Each number is 50 + 10 x the weight over its row's rms, rounded and kept within 0 to 99. Layers, rows and columns count from 0. The size before them is the row's rms in percent of the matrix's.

# layer 6 MLP up, 1792x512, rms 0.0476, rows 1433-1460, columns 256-383
105:41 43 44 36 45 50 46 40 46 62 56 56 46 46 65 49 61 55 28 56 54 49 45 54 50 48 44 58 41 63 46 54 56 61 34 56 44 42 48 42 43 42 50 63 45 71 55 54 61 45 68 51 45 46 41 44 48 58 48 67 51 58 41 73 45 54 47 36 49 50 57 62 56 39 48 38 43 50 36 57 44 50 51 51 48 41 37 35 54 53 56 45 45 63 63 44 42 39 52 77 57 37 52 48 32 41 54 49 65 41 75 51 63 56 48 49 63 58 37 57 38 43 46 36 51 28 53 58
099:42 60 50 48 37 26 55 58 67 55 50 55 46 44 55 62 48 32 48 26 56 34 54 34 47 63 53 50 44 52 36 71 60 47 31 45 69 38 42 52 47 26 45 49 58 49 71 39 30 45 52 48 70 52 53 46 58 73 39 66 38 53 45 57 53 26 37 62 50 41 55 44 53 36 29 60 65 50 42 58 50 46 43 51 53 66 43 46 43 55 56 44 46 55 55 50 63 38 62 41 52 34 50 45 28 50 58 41 65 51 50 59 49 44 47 56 44 51 30 21 53 34 49 56 52 45 69 49
093:42 57 46 62 43 28 42 47 43 50 53 57 42 58 69 57 42 42 51 50 54 59 44 46 42 52 56 29 66 32 42 52 41 42 54 50 52 39 30 62 50 30 50 61 57 61 55 35 50 37 54 38 66 47 52 36 85 57 37 56 56 57 30 51 51 31 44 54 44 40 51 41 58 22 36 56 64 59 47 45 55 38 66 68 54 55 50 49 52 51 51 49 41 52 55 57 68 53 62 45 42 39 47 45 51 59 63 47 51 49 74 54 54 20 47 42 38 46 42 38 54 49 53 51 36 52 52 46
110:29 52 71 54 39 44 44 30 52 55 44 50 56 53 52 61 59 54 53 51 59 57 36 42 42 41 41 41 48 64 43 39 47 42 41 52 37 36 48 66 30 48 33 46 47 66 55 43 44 40 57 39 47 46 46 44 52 53 42 29 39 56 45 50 54 46 74 43 51 35 60 66 47 36 45 46 51 51 30 65 45 62 56 67 57 43 63 58 50 59 51 50 65 53 52 39 54 49 48 44 53 51 61 50 46 37 39 45 59 50 61 54 54 38 40 63 41 40 42 36 47 57 43 56 22 57 58 49
103:42 41 44 53 41 40 57 49 69 60 53 41 57 46 35 47 50 44 54 52 60 53 44 40 35 60 58 18 55 68 49 59 35 67 41 47 56 51 52 47 31 47 51 35 28 66 52 53 35 47 45 39 42 58 42 40 53 42 54 31 80 43 51 41 48 25 67 41 53 47 48 57 41 44 34 54 52 51 51 31 59 51 54 67 37 53 70 29 63 49 48 44 47 50 69 42 52 48 56 36 59 56 47 32 44 55 50 43 49 50 47 45 49 45 47 64 52 59 45 48 55 39 57 59 39 52 58 51
100:41 45 59 47 45 46 48 52 46 49 58 37 54 37 62 49 51 41 47 41 52 61 36 48 61 52 66 52 59 57 64 44 43 30 46 51 64 49 36 51 61 32 61 57 33 51 63 40 31 57 43 61 39 49 55 36 55 52 50 52 50 51 40 63 59 36 36 47 55 57 46 57 58 39 39 43 58 50 52 56 62 39 61 62 45 57 61 23 48 64 54 49 51 74 55 44 49 48 56 36 61 44 73 46 54 33 60 37 52 60 53 31 53 50 45 65 40 52 41 47 47 46 45 61 56 46 50 35
105:52 48 32 50 41 31 48 50 53 38 54 48 68 50 47 57 56 35 54 43 52 59 45 58 43 55 63 45 48 33 48 67 41 48 66 49 61 57 35 41 52 23 57 64 45 49 57 38 45 68 44 53 63 61 53 52 52 51 51 48 76 50 31 50 62 39 59 55 43 53 49 56 54 38 43 39 51 52 49 41 65 50 50 48 31 50 65 33 52 60 46 52 54 46 55 59 50 41 69 47 55 58 34 37 46 55 52 43 24 42 56 65 42 45 31 56 49 43 34 31 48 30 54 34 38 49 66 40
099:50 48 40 50 50 51 58 42 42 50 56 57 38 61 78 55 47 40 29 39 75 63 39 38 53 48 62 57 62 49 64 48 53 57 56 34 57 47 27 50 55 42 51 64 39 53 62 42 50 42 58 48 51 77 42 52 62 52 40 59 61 43 33 74 57 43 42 51 50 41 52 63 66 43 24 51 63 48 47 54 53 48 60 56 35 52 54 29 53 45 52 39 36 47 39 58 61 32 61 65 58 41 45 47 56 36 48 40 33 48 51 60 76 38 39 64 51 59 52 48 35 45 45 44 39 47 63 55
111:57 51 42 44 48 46 44 57 43 61 60 37 42 58 50 56 46 35 58 44 55 67 40 63 47 51 49 55 38 42 52 58 37 48 40 48 62 48 43 50 39 43 27 54 60 51 78 50 40 59 61 60 55 53 58 59 54 46 46 64 47 50 27 57 50 50 58 42 61 32 69 57 49 49 50 40 49 58 31 50 50 53 53 68 50 47 37 41 39 65 53 44 53 68 56 41 54 53 64 60 54 37 40 56 59 56 44 52 49 58 52 60 47 36 58 48 52 33 40 53 49 51 50 49 28 46 46 41
095:57 62 47 51 29 52 61 42 43 52 58 54 48 65 56 37 44 50 38 30 55 56 38 27 48 57 61 50 60 57 56 46 53 57 33 42 73 40 41 36 48 27 56 63 46 42 57 35 43 49 35 39 64 48 57 46 55 60 55 43 48 57 34 59 61 29 49 58 57 52 56 56 71 51 38 59 76 65 43 65 52 44 38 37 43 61 63 49 45 51 59 39 55 50 54 64 59 57 72 34 58 45 47 32 45 55 52 44 59 53 49 51 34 40 54 46 44 52 34 39 50 41 42 48 54 45 59 44
080:55 47 58 54 42 41 48 60 68 49 41 40 33 59 58 52 37 35 39 47 74 59 34 44 36 45 63 31 60 37 37 26 63 48 58 32 46 52 45 51 51 43 57 54 48 54 51 40 39 58 50 37 69 42 65 25 57 48 43 47 52 50 44 25 54 39 68 46 57 52 56 59 59 44 31 56 93 57 52 56 63 38 57 52 47 55 62 45 48 56 45 35 37 58 47 58 50 47 63 54 54 42 57 25 45 48 48 34 50 55 65 45 46 21 57 61 35 47 53 45 44 37 40 39 40 34 44 53
101:41 60 61 54 38 40 72 64 66 56 46 71 44 54 49 47 38 53 56 49 51 54 39 61 48 62 55 41 44 52 33 59 53 25 50 48 52 42 29 54 56 48 52 65 49 57 30 51 50 38 35 27 46 45 36 53 70 50 52 45 56 65 50 28 66 25 57 43 66 72 52 43 50 39 45 59 51 59 46 49 39 73 56 48 36 53 52 45 48 52 55 44 53 49 39 49 69 51 43 37 56 58 45 33 36 57 43 59 51 42 52 49 36 39 45 53 36 53 61 61 43 57 49 59 51 53 50 49
091:48 48 46 51 50 48 71 39 48 37 60 55 49 66 54 54 41 50 51 62 52 46 56 63 51 56 38 57 52 64 43 58 53 47 62 48 58 64 46 46 66 51 55 58 61 54 60 45 47 50 59 35 52 40 49 50 51 63 40 54 57 76 57 70 47 34 67 54 59 55 55 64 61 44 23 51 53 55 47 44 58 47 50 67 48 41 35 29 47 46 65 60 35 51 47 63 81 40 66 46 75 64 42 59 31 42 46 59 47 52 47 47 26 46 22 72 81 14 44 48 60 48 58 66 40 51 51 42
107:32 52 54 53 37 43 47 54 61 43 48 63 53 52 39 44 55 36 54 41 67 46 33 48 41 41 50 51 72 65 68 57 53 50 38 37 54 42 43 62 42 31 55 58 42 51 48 34 48 55 29 54 55 60 52 38 54 66 58 38 51 54 44 64 45 27 53 50 75 62 42 62 69 48 29 55 66 52 26 61 45 59 54 59 40 46 40 44 44 43 56 33 55 63 66 46 48 35 56 56 56 55 55 56 26 36 50 38 43 37 48 49 57 40 49 54 32 32 61 40 50 34 49 50 50 58 58 51
100:47 62 33 64 46 47 51 47 44 56 43 52 43 70 56 38 44 43 48 45 68 59 36 35 40 60 63 43 58 43 54 48 45 32 36 34 50 36 35 46 48 45 74 56 29 53 54 44 43 58 37 33 69 56 45 26 62 62 53 52 56 43 29 48 56 51 40 52 55 59 46 60 72 42 39 54 64 59 47 67 71 50 56 56 36 63 63 36 41 53 49 35 49 67 52 51 47 35 66 50 57 44 61 37 43 49 52 32 55 53 60 54 60 37 52 56 58 44 56 42 43 38 44 46 41 38 52 47
114:50 69 34 59 48 36 44 54 35 42 40 43 53 53 38 57 56 56 57 40 59 49 37 34 49 55 59 37 49 52 57 40 60 39 32 42 35 50 49 57 35 55 56 52 42 62 46 43 59 56 38 24 42 52 48 33 53 64 43 41 51 43 47 56 74 46 58 51 57 33 50 46 66 44 47 53 48 50 55 50 57 42 22 62 48 48 66 47 57 45 56 47 41 68 43 46 53 46 42 45 44 46 30 41 45 49 46 44 57 50 42 53 56 48 39 55 22 41 52 58 46 55 51 46 51 54 56 40
090:51 33 52 52 40 47 54 51 32 52 61 46 62 59 50 35 62 51 63 69 59 52 53 63 35 49 37 52 47 61 45 41 47 46 56 48 48 45 41 58 46 39 73 34 66 44 66 41 43 80 52 43 48 59 47 34 69 59 51 53 56 66 53 33 56 46 60 39 46 42 54 66 38 45 51 56 52 36 42 45 74 61 45 67 33 56 42 48 28 37 56 52 50 63 72 34 68 36 46 39 64 77 52 45 47 45 43 37 50 53 41 56 55 48 52 61 45 54 51 38 46 46 35 37 62 51 39 46
101:43 71 59 72 44 49 47 54 49 45 39 73 37 68 49 61 53 63 30 65 57 54 38 42 54 49 40 37 55 58 53 46 52 56 64 43 39 45 52 44 38 40 41 58 57 31 59 46 64 49 36 34 40 64 44 51 63 40 42 52 51 36 56 33 55 42 49 40 44 54 53 53 46 39 26 47 47 62 53 49 48 57 36 46 56 49 52 44 62 55 56 54 56 57 51 45 53 58 58 39 39 60 65 52 45 59 58 30 42 45 48 49 67 46 52 29 42 37 78 35 58 51 45 55 53 53 62 30
109:51 39 50 45 41 44 51 27 55 57 53 44 57 38 59 42 43 42 46 48 63 49 40 50 36 50 54 53 57 61 54 60 35 67 64 57 48 48 45 51 54 32 42 40 46 34 62 49 44 52 56 51 62 45 52 49 60 66 42 60 52 47 35 77 53 46 51 60 54 37 62 39 55 44 41 52 49 63 44 54 59 59 31 49 47 49 60 49 45 47 43 31 57 49 56 48 50 36 52 65 74 48 45 55 32 44 64 44 50 63 75 56 61 45 51 52 57 61 41 47 50 34 45 39 39 58 63 51
101:51 38 45 54 54 51 46 53 53 50 43 60 66 56 66 58 43 49 52 56 57 43 28 36 51 42 50 43 55 60 55 51 51 32 44 57 52 45 45 45 70 49 54 38 54 54 63 40 41 41 48 62 37 61 57 56 51 37 24 41 49 56 42 79 58 51 57 39 59 49 58 56 46 60 47 46 61 29 48 46 40 58 55 51 56 54 43 43 42 55 66 61 67 58 62 54 53 36 54 58 51 65 53 42 46 39 44 49 49 52 55 66 50 39 25 37 56 45 41 50 44 50 50 49 49 35 33 63
118:44 43 59 57 49 40 50 46 50 62 44 53 48 57 65 54 41 49 39 45 67 49 54 61 28 35 55 43 62 60 49 48 46 17 43 52 59 45 48 49 68 31 69 55 42 66 50 41 53 57 49 44 58 40 67 58 49 63 56 44 54 51 47 55 46 47 36 39 64 59 53 52 47 48 52 57 54 46 18 57 49 52 49 51 34 48 43 46 30 48 48 38 23 59 67 46 52 40 48 62 57 33 45 38 59 37 63 34 71 47 49 33 58 38 42 42 38 51 83 47 39 54 35 26 54 59 56 58
087:36 41 55 50 39 39 58 62 59 55 56 47 48 59 67 53 47 48 45 40 64 58 37 44 39 61 54 46 59 45 55 50 43 33 47 41 48 47 31 51 38 41 54 57 40 59 58 40 50 46 56 35 69 69 41 32 45 53 55 60 57 50 36 50 67 37 58 48 59 41 48 60 60 35 33 52 79 63 49 51 66 48 54 61 43 56 62 47 48 60 56 49 41 58 69 52 52 26 57 48 51 50 44 33 39 48 55 48 52 54 52 43 49 28 57 52 38 45 45 35 51 39 56 43 47 50 54 57
096:50 50 46 58 56 44 56 64 48 49 71 47 50 54 69 50 47 64 44 54 53 75 43 49 45 57 49 55 67 50 62 40 51 43 51 46 37 46 26 44 49 35 50 51 47 46 52 32 56 48 55 53 71 69 58 41 41 39 49 39 42 51 50 59 47 50 50 43 68 69 47 37 52 44 43 35 66 58 42 43 83 49 46 40 52 66 50 44 31 53 44 28 64 56 58 52 59 57 47 53 56 52 52 53 54 48 50 32 33 46 76 65 39 30 35 43 34 31 61 48 51 47 53 43 52 52 54 47
096:57 48 69 61 45 45 64 63 67 50 52 39 51 59 55 38 45 52 45 40 55 52 55 36 52 50 53 57 59 34 53 59 64 57 48 54 59 53 37 49 35 38 65 65 52 55 46 46 35 58 69 37 60 74 39 45 61 54 60 67 56 58 41 33 59 49 66 59 56 51 51 57 53 40 47 60 70 60 32 51 62 49 69 50 44 57 45 43 67 43 41 43 37 47 59 46 58 60 56 41 60 31 50 47 55 49 45 35 63 60 50 64 42 32 33 64 45 50 52 43 37 50 55 41 58 46 47 53
113:54 42 62 57 44 44 64 65 62 46 36 46 44 46 54 54 57 36 73 30 60 42 48 34 45 55 52 60 54 41 49 67 39 66 39 44 68 60 51 50 65 45 47 57 49 45 49 46 51 55 45 40 59 43 59 43 49 50 47 63 59 56 54 53 55 42 41 38 67 31 42 65 45 44 36 68 63 59 67 45 45 57 71 66 42 65 63 39 40 35 50 34 25 75 45 48 64 32 69 50 52 43 44 48 31 52 52 37 46 51 57 51 44 49 42 57 55 53 49 44 50 26 44 40 57 62 64 52
113:37 55 65 69 44 40 52 46 61 56 38 42 58 44 53 65 58 50 49 48 64 53 50 33 37 48 63 57 45 62 35 50 39 35 45 48 65 51 40 50 30 46 49 57 38 62 62 41 49 53 48 49 49 52 56 46 45 50 64 52 62 56 44 35 61 57 46 59 50 51 46 41 58 49 53 51 57 60 48 44 52 62 66 60 36 62 50 56 46 38 44 55 43 52 57 52 52 53 46 46 49 42 58 45 56 38 64 35 71 60 67 40 62 49 33 38 42 53 66 54 35 55 60 61 51 61 66 58
106:40 53 40 53 22 36 52 56 62 40 55 55 52 48 42 30 48 51 37 38 55 78 42 51 44 39 56 52 43 55 49 32 36 34 39 48 48 47 36 46 53 49 36 46 48 73 34 44 37 34 51 38 48 66 34 25 58 54 52 68 47 36 30 51 54 49 44 53 53 63 49 40 56 46 52 57 49 55 42 41 54 55 65 72 60 55 37 43 43 39 53 29 55 58 65 58 63 45 50 53 63 51 35 53 50 51 52 47 58 60 60 40 53 43 33 70 60 33 42 48 33 49 51 38 28 73 44 61
090:48 48 51 61 45 37 60 64 49 54 46 64 42 63 64 33 27 31 43 39 68 61 42 45 45 61 68 39 66 54 66 38 48 50 55 28 63 49 35 39 48 37 47 57 49 56 53 36 49 61 41 39 78 48 45 44 67 46 40 67 58 53 42 44 55 41 61 42 53 49 53 44 48 48 36 65 82 43 53 49 52 39 62 58 40 62 58 33 35 43 57 43 39 55 34 53 51 47 49 63 51 45 46 58 52 45 47 36 56 60 58 40 46 41 45 45 37 56 56 56 27 38 51 60 50 51 72 46
# layer 6 MLP down (transposed), 1792x512, rms 0.0321, rows 1433-1459, columns 256-383
072:52 58 35 35 59 62 49 57 50 62 61 42 48 57 31 46 58 61 33 43 64 59 35 58 34 54 40 54 43 44 41 59 50 55 62 56 48 53 54 64 34 26 70 44 34 55 30 49 50 49 42 37 37 30 58 47 57 40 44 56 59 56 43 54 47 38 44 40 40 42 57 32 47 46 49 29 55 55 63 42 57 55 46 62 36 39 41 53 33 62 53 62 34 57 58 46 60 47 53 47 55 37 41 46 24 42 63 57 42 55 55 45 45 38 42 43 48 41 39 40 43 45 52 43 53 41 60 54
139:45 41 58 41 39 40 49 63 53 41 50 41 37 38 49 45 61 50 66 58 40 62 53 49 52 54 42 47 44 50 44 58 44 59 58 47 40 55 60 60 38 59 30 36 51 61 47 55 52 67 63 66 58 33 61 43 49 29 37 62 35 47 46 40 40 52 48 51 42 64 44 45 48 55 70 46 45 72 47 45 39 50 50 43 42 44 54 53 52 51 55 52 49 36 56 56 38 56 38 47 35 49 40 47 57 47 47 41 61 57 39 71 67 60 54 50 43 37 39 53 49 54 52 41 67 47 54 41
105:36 46 55 42 47 44 47 51 51 62 49 54 31 54 60 43 40 33 57 42 43 60 49 60 50 50 64 56 52 43 34 56 36 51 39 49 51 56 45 52 49 55 51 31 64 23 53 63 52 40 60 47 43 49 55 58 47 56 47 48 45 58 51 59 47 68 51 46 44 41 49 41 59 75 64 76 33 49 38 50 34 53 68 56 50 55 41 71 59 43 63 44 58 58 49 57 57 58 46 49 49 45 59 59 44 42 46 62 49 39 52 45 56 41 75 37 51 62 61 60 64 64 52 57 63 45 69 29
092:46 60 53 40 53 61 59 53 67 52 79 47 49 42 47 56 49 32 52 52 56 58 60 38 46 50 58 47 51 59 68 44 38 52 45 35 60 60 56 61 43 40 38 47 54 52 45 58 37 52 63 55 66 51 50 57 63 58 42 43 61 54 65 60 51 64 57 47 30 57 44 55 40 53 54 45 35 33 56 43 64 42 57 29 53 62 47 51 29 45 49 35 47 69 56 41 54 39 50 49 53 57 52 41 44 34 56 29 45 53 54 50 62 58 44 71 24 40 27 53 13 46 50 62 52 59 60 48
084:51 41 35 36 46 43 63 37 50 44 61 34 59 58 62 31 47 59 28 46 60 52 55 54 45 32 35 55 71 43 51 60 48 60 54 61 44 42 56 37 54 63 39 39 45 45 45 59 56 42 37 53 52 61 56 44 45 61 37 35 51 56 48 49 46 53 63 46 51 48 46 59 52 40 53 51 53 54 28 51 41 68 48 38 48 59 37 58 75 56 42 37 53 50 46 63 42 67 45 51 57 48 42 65 52 65 51 37 71 56 55 47 68 26 40 32 37 31 61 41 53 46 49 53 50 60 55 42
106:41 49 42 51 58 54 59 60 38 60 49 62 55 47 62 42 45 67 47 39 48 72 45 41 41 55 72 45 60 48 49 48 44 54 32 58 56 46 40 33 41 45 38 79 53 44 63 49 52 60 44 56 67 55 55 62 37 52 48 42 58 43 53 52 55 58 31 45 42 53 41 65 56 56 60 46 36 47 68 64 50 53 78 49 38 56 53 22 51 71 40 51 62 50 55 48 61 52 39 47 59 41 71 55 48 29 52 43 60 47 61 65 48 40 62 44 49 52 46 59 37 43 52 64 52 48 46 48
121:34 53 37 65 61 37 39 53 53 67 51 61 52 40 56 60 37 55 60 56 34 64 51 63 48 64 49 36 26 45 20 56 46 74 68 50 57 48 54 40 49 59 46 54 63 44 46 48 40 24 61 47 48 44 58 54 57 62 47 61 58 57 46 37 56 48 56 55 43 41 62 45 50 46 46 59 34 50 56 49 23 26 50 56 53 74 56 48 58 53 55 53 45 50 45 51 43 43 62 43 53 66 67 53 68 51 46 54 34 53 37 47 53 49 49 69 68 60 55 57 53 52 45 60 48 50 59 41
130:63 47 44 50 35 54 43 47 50 52 55 65 59 40 36 48 42 55 46 47 55 47 30 69 51 51 56 63 41 51 45 54 43 59 54 55 51 61 55 39 40 62 22 44 38 60 59 52 48 57 54 56 57 61 60 71 43 37 23 46 50 57 37 65 65 59 49 58 42 57 47 48 43 55 58 31 44 41 58 40 53 54 55 51 54 66 59 49 32 53 36 31 56 47 44 55 41 46 50 37 60 46 27 29 44 47 57 42 48 47 52 46 37 39 46 40 51 54 55 57 52 36 37 45 50 53 56 59
087:61 73 48 37 54 53 61 46 63 48 38 50 48 43 50 70 47 30 58 40 38 54 40 36 44 53 49 40 46 54 66 49 66 65 44 40 44 44 48 62 50 58 50 42 64 51 39 49 53 39 40 58 36 61 42 50 50 61 40 43 41 65 48 57 49 41 50 38 50 48 51 55 39 41 34 76 57 55 65 63 55 43 36 46 52 64 64 36 35 57 65 41 57 49 36 55 58 33 53 53 62 44 53 34 59 45 64 38 47 56 54 64 28 56 58 56 34 35 48 35 40 35 36 36 54 40 46 65
113:24 54 50 24 53 38 61 56 40 53 59 56 32 44 63 53 64 48 51 55 48 59 36 55 43 40 61 54 69 43 55 53 64 61 47 51 46 66 54 48 43 40 34 60 69 55 49 58 46 57 57 36 67 33 50 40 58 38 55 44 48 47 45 45 61 71 32 63 58 37 39 55 59 54 61 56 47 59 44 51 42 50 51 31 28 36 38 44 74 36 73 65 31 43 39 50 54 63 61 54 30 45 36 39 58 44 46 40 52 53 34 42 57 68 36 51 47 57 53 39 51 48 47 38 57 73 60 37
084:68 59 64 38 56 58 56 45 65 51 44 58 50 48 52 51 54 51 51 47 52 51 56 56 44 65 47 61 41 39 68 63 36 72 64 51 52 64 49 47 49 48 38 36 47 46 51 47 61 46 52 47 55 46 75 70 44 51 49 57 46 62 65 49 39 64 51 61 38 46 34 32 43 68 45 71 37 52 53 48 42 50 32 47 53 51 54 31 54 57 51 31 59 49 30 59 51 58 41 48 40 58 64 45 57 42 50 45 35 41 38 51 50 60 53 40 48 50 59 59 70 64 44 53 53 43 58 57
120:42 52 47 41 48 48 42 49 42 52 48 54 45 62 68 59 42 35 53 28 48 55 40 47 56 60 43 40 55 63 51 49 32 62 53 55 58 50 60 65 67 65 50 28 45 46 70 40 52 53 37 44 62 53 51 55 41 51 62 47 30 41 44 40 72 45 41 53 50 26 43 68 57 42 36 61 59 52 39 52 38 52 64 64 57 45 48 51 37 42 50 33 44 56 73 53 58 52 42 55 55 51 45 65 55 61 60 52 68 48 54 84 52 60 63 59 57 54 53 64 47 47 54 46 56 36 51 58
083:46 59 44 41 59 42 30 61 58 61 40 62 50 44 52 45 54 53 33 44 51 58 41 52 51 55 67 38 63 43 65 54 44 59 38 41 48 41 46 39 47 47 51 54 53 37 32 39 45 45 38 64 63 51 53 57 24 34 67 54 51 30 54 50 54 60 41 36 34 32 52 45 41 47 66 50 53 47 48 48 44 58 49 59 62 43 61 58 54 60 50 41 49 53 65 51 28 50 49 46 40 53 52 33 62 48 49 47 54 49 65 61 75 57 54 41 34 81 64 63 40 53 61 48 61 48 67 51
134:55 56 39 55 44 59 64 62 54 47 46 56 32 51 37 52 51 39 58 49 52 29 55 27 52 80 46 52 39 40 45 63 46 64 44 52 52 43 65 63 45 49 49 45 50 57 51 41 36 47 34 49 51 33 56 41 62 50 68 42 37 58 65 39 41 42 54 65 43 47 43 72 43 51 58 45 56 66 53 54 58 45 37 45 58 54 52 61 54 62 56 38 44 51 58 55 40 39 69 56 37 42 58 52 55 60 54 45 57 65 43 43 67 62 66 52 25 46 35 51 54 42 47 45 60 41 60 56
091:44 45 35 47 54 65 53 52 54 46 57 49 34 46 38 63 49 59 50 45 60 52 50 59 63 43 57 52 61 42 52 29 29 40 39 36 39 40 63 49 47 52 36 57 64 51 45 34 62 27 57 46 55 42 43 62 51 62 51 43 49 40 40 54 64 39 44 50 47 37 49 57 69 60 51 52 57 52 60 57 49 60 35 72 67 28 73 67 45 48 52 36 59 78 29 40 39 56 49 47 41 45 37 46 47 51 38 47 72 46 49 30 57 46 57 42 42 44 54 60 45 42 39 60 35 61 53 46
099:47 53 53 56 39 47 63 43 30 50 59 41 49 51 49 36 54 59 57 55 45 53 34 54 56 46 44 42 57 48 36 23 40 51 53 60 39 55 53 50 39 45 56 59 35 60 46 58 52 52 45 49 40 60 36 42 53 48 50 50 33 57 35 52 68 39 46 49 34 43 57 40 57 31 50 42 54 49 60 53 73 73 30 54 47 53 68 50 66 48 48 44 35 59 50 45 49 48 30 43 31 67 29 41 51 60 46 48 45 51 32 55 37 73 52 51 32 19 45 59 57 50 46 42 57 53 39 48
068:47 51 46 63 48 40 58 47 49 58 55 31 34 41 40 52 39 64 38 42 57 60 46 45 71 53 60 52 54 41 58 47 37 67 51 51 37 53 38 50 33 62 37 56 60 59 52 44 53 45 54 49 51 62 50 50 37 54 45 43 54 35 20 64 63 52 50 61 37 62 46 42 67 44 51 59 64 64 35 52 43 67 65 50 48 28 47 72 56 45 56 39 60 42 46 56 40 85 47 52 52 38 52 43 51 48 35 41 52 57 69 49 34 45 50 24 88 61 34 49 51 61 62 43 55 45 56 38
079:50 27 56 43 56 54 48 46 44 30 70 44 38 46 54 27 51 51 50 28 57 61 52 61 54 40 67 54 49 42 39 53 43 48 52 68 57 59 42 53 56 58 47 59 48 45 50 67 53 52 48 63 58 49 50 42 63 61 57 42 73 53 38 51 51 41 47 30 50 45 53 61 41 71 44 55 63 50 50 60 39 40 58 50 56 55 49 56 46 29 54 32 37 58 78 66 49 43 49 70 65 56 46 44 60 41 47 49 63 49 53 48 46 65 50 41 56 40 43 57 58 48 54 49 51 52 44 71
096:50 40 48 64 59 52 45 46 65 52 50 47 60 51 68 43 59 57 51 39 38 59 61 55 49 47 62 42 51 47 64 46 27 57 34 55 41 56 46 28 37 45 57 67 28 40 42 58 49 47 59 60 40 39 59 57 54 60 55 44 54 47 50 68 41 49 57 43 50 32 44 49 61 36 60 27 54 55 50 70 51 62 53 40 43 27 36 64 46 51 59 44 48 47 34 53 46 62 42 42 50 35 43 60 40 35 52 59 46 43 52 37 60 50 45 38 45 48 41 38 47 48 41 65 49 47 25 22
069:47 38 67 42 41 51 60 53 35 32 46 60 48 62 59 22 50 56 53 56 54 48 53 63 49 50 54 69 46 51 49 49 71 46 60 44 57 48 34 55 60 45 58 40 56 58 30 76 55 48 49 56 12 50 41 45 56 69 22 56 47 51 38 44 45 43 59 60 34 58 69 28 59 48 52 48 63 47 52 37 53 32 47 59 54 65 71 63 66 58 59 63 41 35 35 67 60 49 29 51 49 55 63 34 60 62 44 36 62 43 58 48 47 50 39 63 32 42 41 51 41 43 48 60 48 46 41 76
110:52 47 62 42 64 41 49 61 42 54 66 70 44 20 61 43 37 43 37 46 41 45 35 64 43 55 39 40 82 56 34 69 54 50 24 56 47 56 44 55 53 44 33 36 42 56 52 38 45 52 55 54 38 50 40 59 50 50 36 41 51 51 41 49 52 45 46 51 38 54 59 64 52 55 39 51 54 54 36 64 49 41 84 30 41 65 46 41 53 55 46 52 56 38 42 56 40 46 48 65 39 40 54 52 49 54 57 60 51 49 60 36 59 60 54 50 39 54 44 49 39 37 51 46 43 56 57 75
067:41 56 46 47 50 48 53 48 53 56 31 34 79 45 43 58 63 46 70 49 40 52 57 60 60 47 45 51 69 49 55 55 30 57 55 56 45 37 53 49 63 64 44 41 37 63 49 48 55 48 51 63 52 45 43 61 42 43 43 50 56 55 54 73 44 55 48 52 36 61 45 39 54 44 60 54 45 50 46 34 45 49 43 67 56 67 49 52 49 54 64 45 69 53 56 47 36 47 52 38 34 55 56 48 52 45 31 61 61 43 54 56 59 51 54 36 36 53 61 64 60 53 59 57 62 60 48 45
103:49 47 27 49 42 55 72 32 43 61 53 41 43 61 66 52 45 39 44 50 47 59 49 48 51 55 38 54 65 57 43 52 33 65 55 46 50 60 48 42 50 52 59 52 45 39 40 42 44 46 72 53 63 27 49 46 49 54 45 40 44 38 56 63 55 69 29 41 65 55 52 55 44 59 55 60 37 44 46 52 65 68 41 57 31 62 33 47 52 36 43 42 58 72 48 56 59 48 43 38 50 41 57 58 54 28 50 58 40 46 53 47 47 54 54 59 44 47 63 47 49 42 51 42 39 58 47 56
134:58 54 63 38 51 53 35 55 36 38 67 40 57 53 41 57 53 68 76 48 47 62 64 39 54 57 49 61 54 73 47 52 34 42 62 47 30 53 43 49 47 50 57 68 55 50 48 58 56 64 37 37 28 53 64 65 54 55 49 56 44 58 53 47 38 66 42 64 58 49 42 46 56 47 73 44 30 45 42 52 46 64 50 42 57 46 41 64 60 36 54 25 39 51 68 53 50 46 49 39 60 36 53 50 67 52 64 48 56 34 53 54 57 47 66 55 44 50 49 64 37 35 39 68 51 39 63 43
105:38 52 39 57 67 58 43 40 58 65 45 50 64 64 39 61 68 48 61 50 55 43 66 49 49 63 44 52 60 33 64 49 33 63 44 41 42 59 57 34 61 63 46 38 62 49 35 56 67 55 42 54 68 46 47 53 54 41 55 54 50 51 53 45 57 49 36 47 59 48 52 48 25 39 58 61 63 50 55 46 69 60 63 41 55 51 44 38 40 47 51 23 43 62 41 46 42 42 54 35 46 47 41 57 43 54 67 60 48 48 58 49 62 56 59 45 47 52 50 50 55 32 54 56 34 41 62 54
098:57 30 40 52 48 43 67 49 34 50 58 69 53 44 69 62 57 48 43 46 53 39 48 62 34 55 36 56 60 47 45 63 61 48 39 51 47 59 65 52 44 35 48 24 36 49 51 23 56 45 51 62 61 52 46 42 46 41 36 57 49 35 52 61 44 41 56 44 52 55 56 54 48 47 41 36 52 66 34 57 55 50 48 49 54 54 49 39 50 70 42 62 58 87 57 62 55 56 52 48 62 59 63 41 46 50 63 60 57 57 49 60 43 57 42 48 61 50 49 45 48 32 48 54 50 48 57 56
093:48 49 56 39 55 44 54 33 54 76 63 54 61 35 58 38 60 32 47 40 40 57 56 47 46 41 58 38 48 60 47 47 52 35 52 54 53 47 32 43 58 49 28 68 52 51 46 52 69 62 40 55 64 47 31 44 50 44 51 71 51 48 42 58 71 57 47 55 63 51 48 67 58 51 51 53 45 47 48 38 56 44 49 44 38 57 39 36 64 55 69 35 41 47 67 38 42 49 47 32 51 55 55 48 65 61 55 44 59 50 57 46 35 41 52 62 40 64 42 51 36 54 62 33 48 63 71 59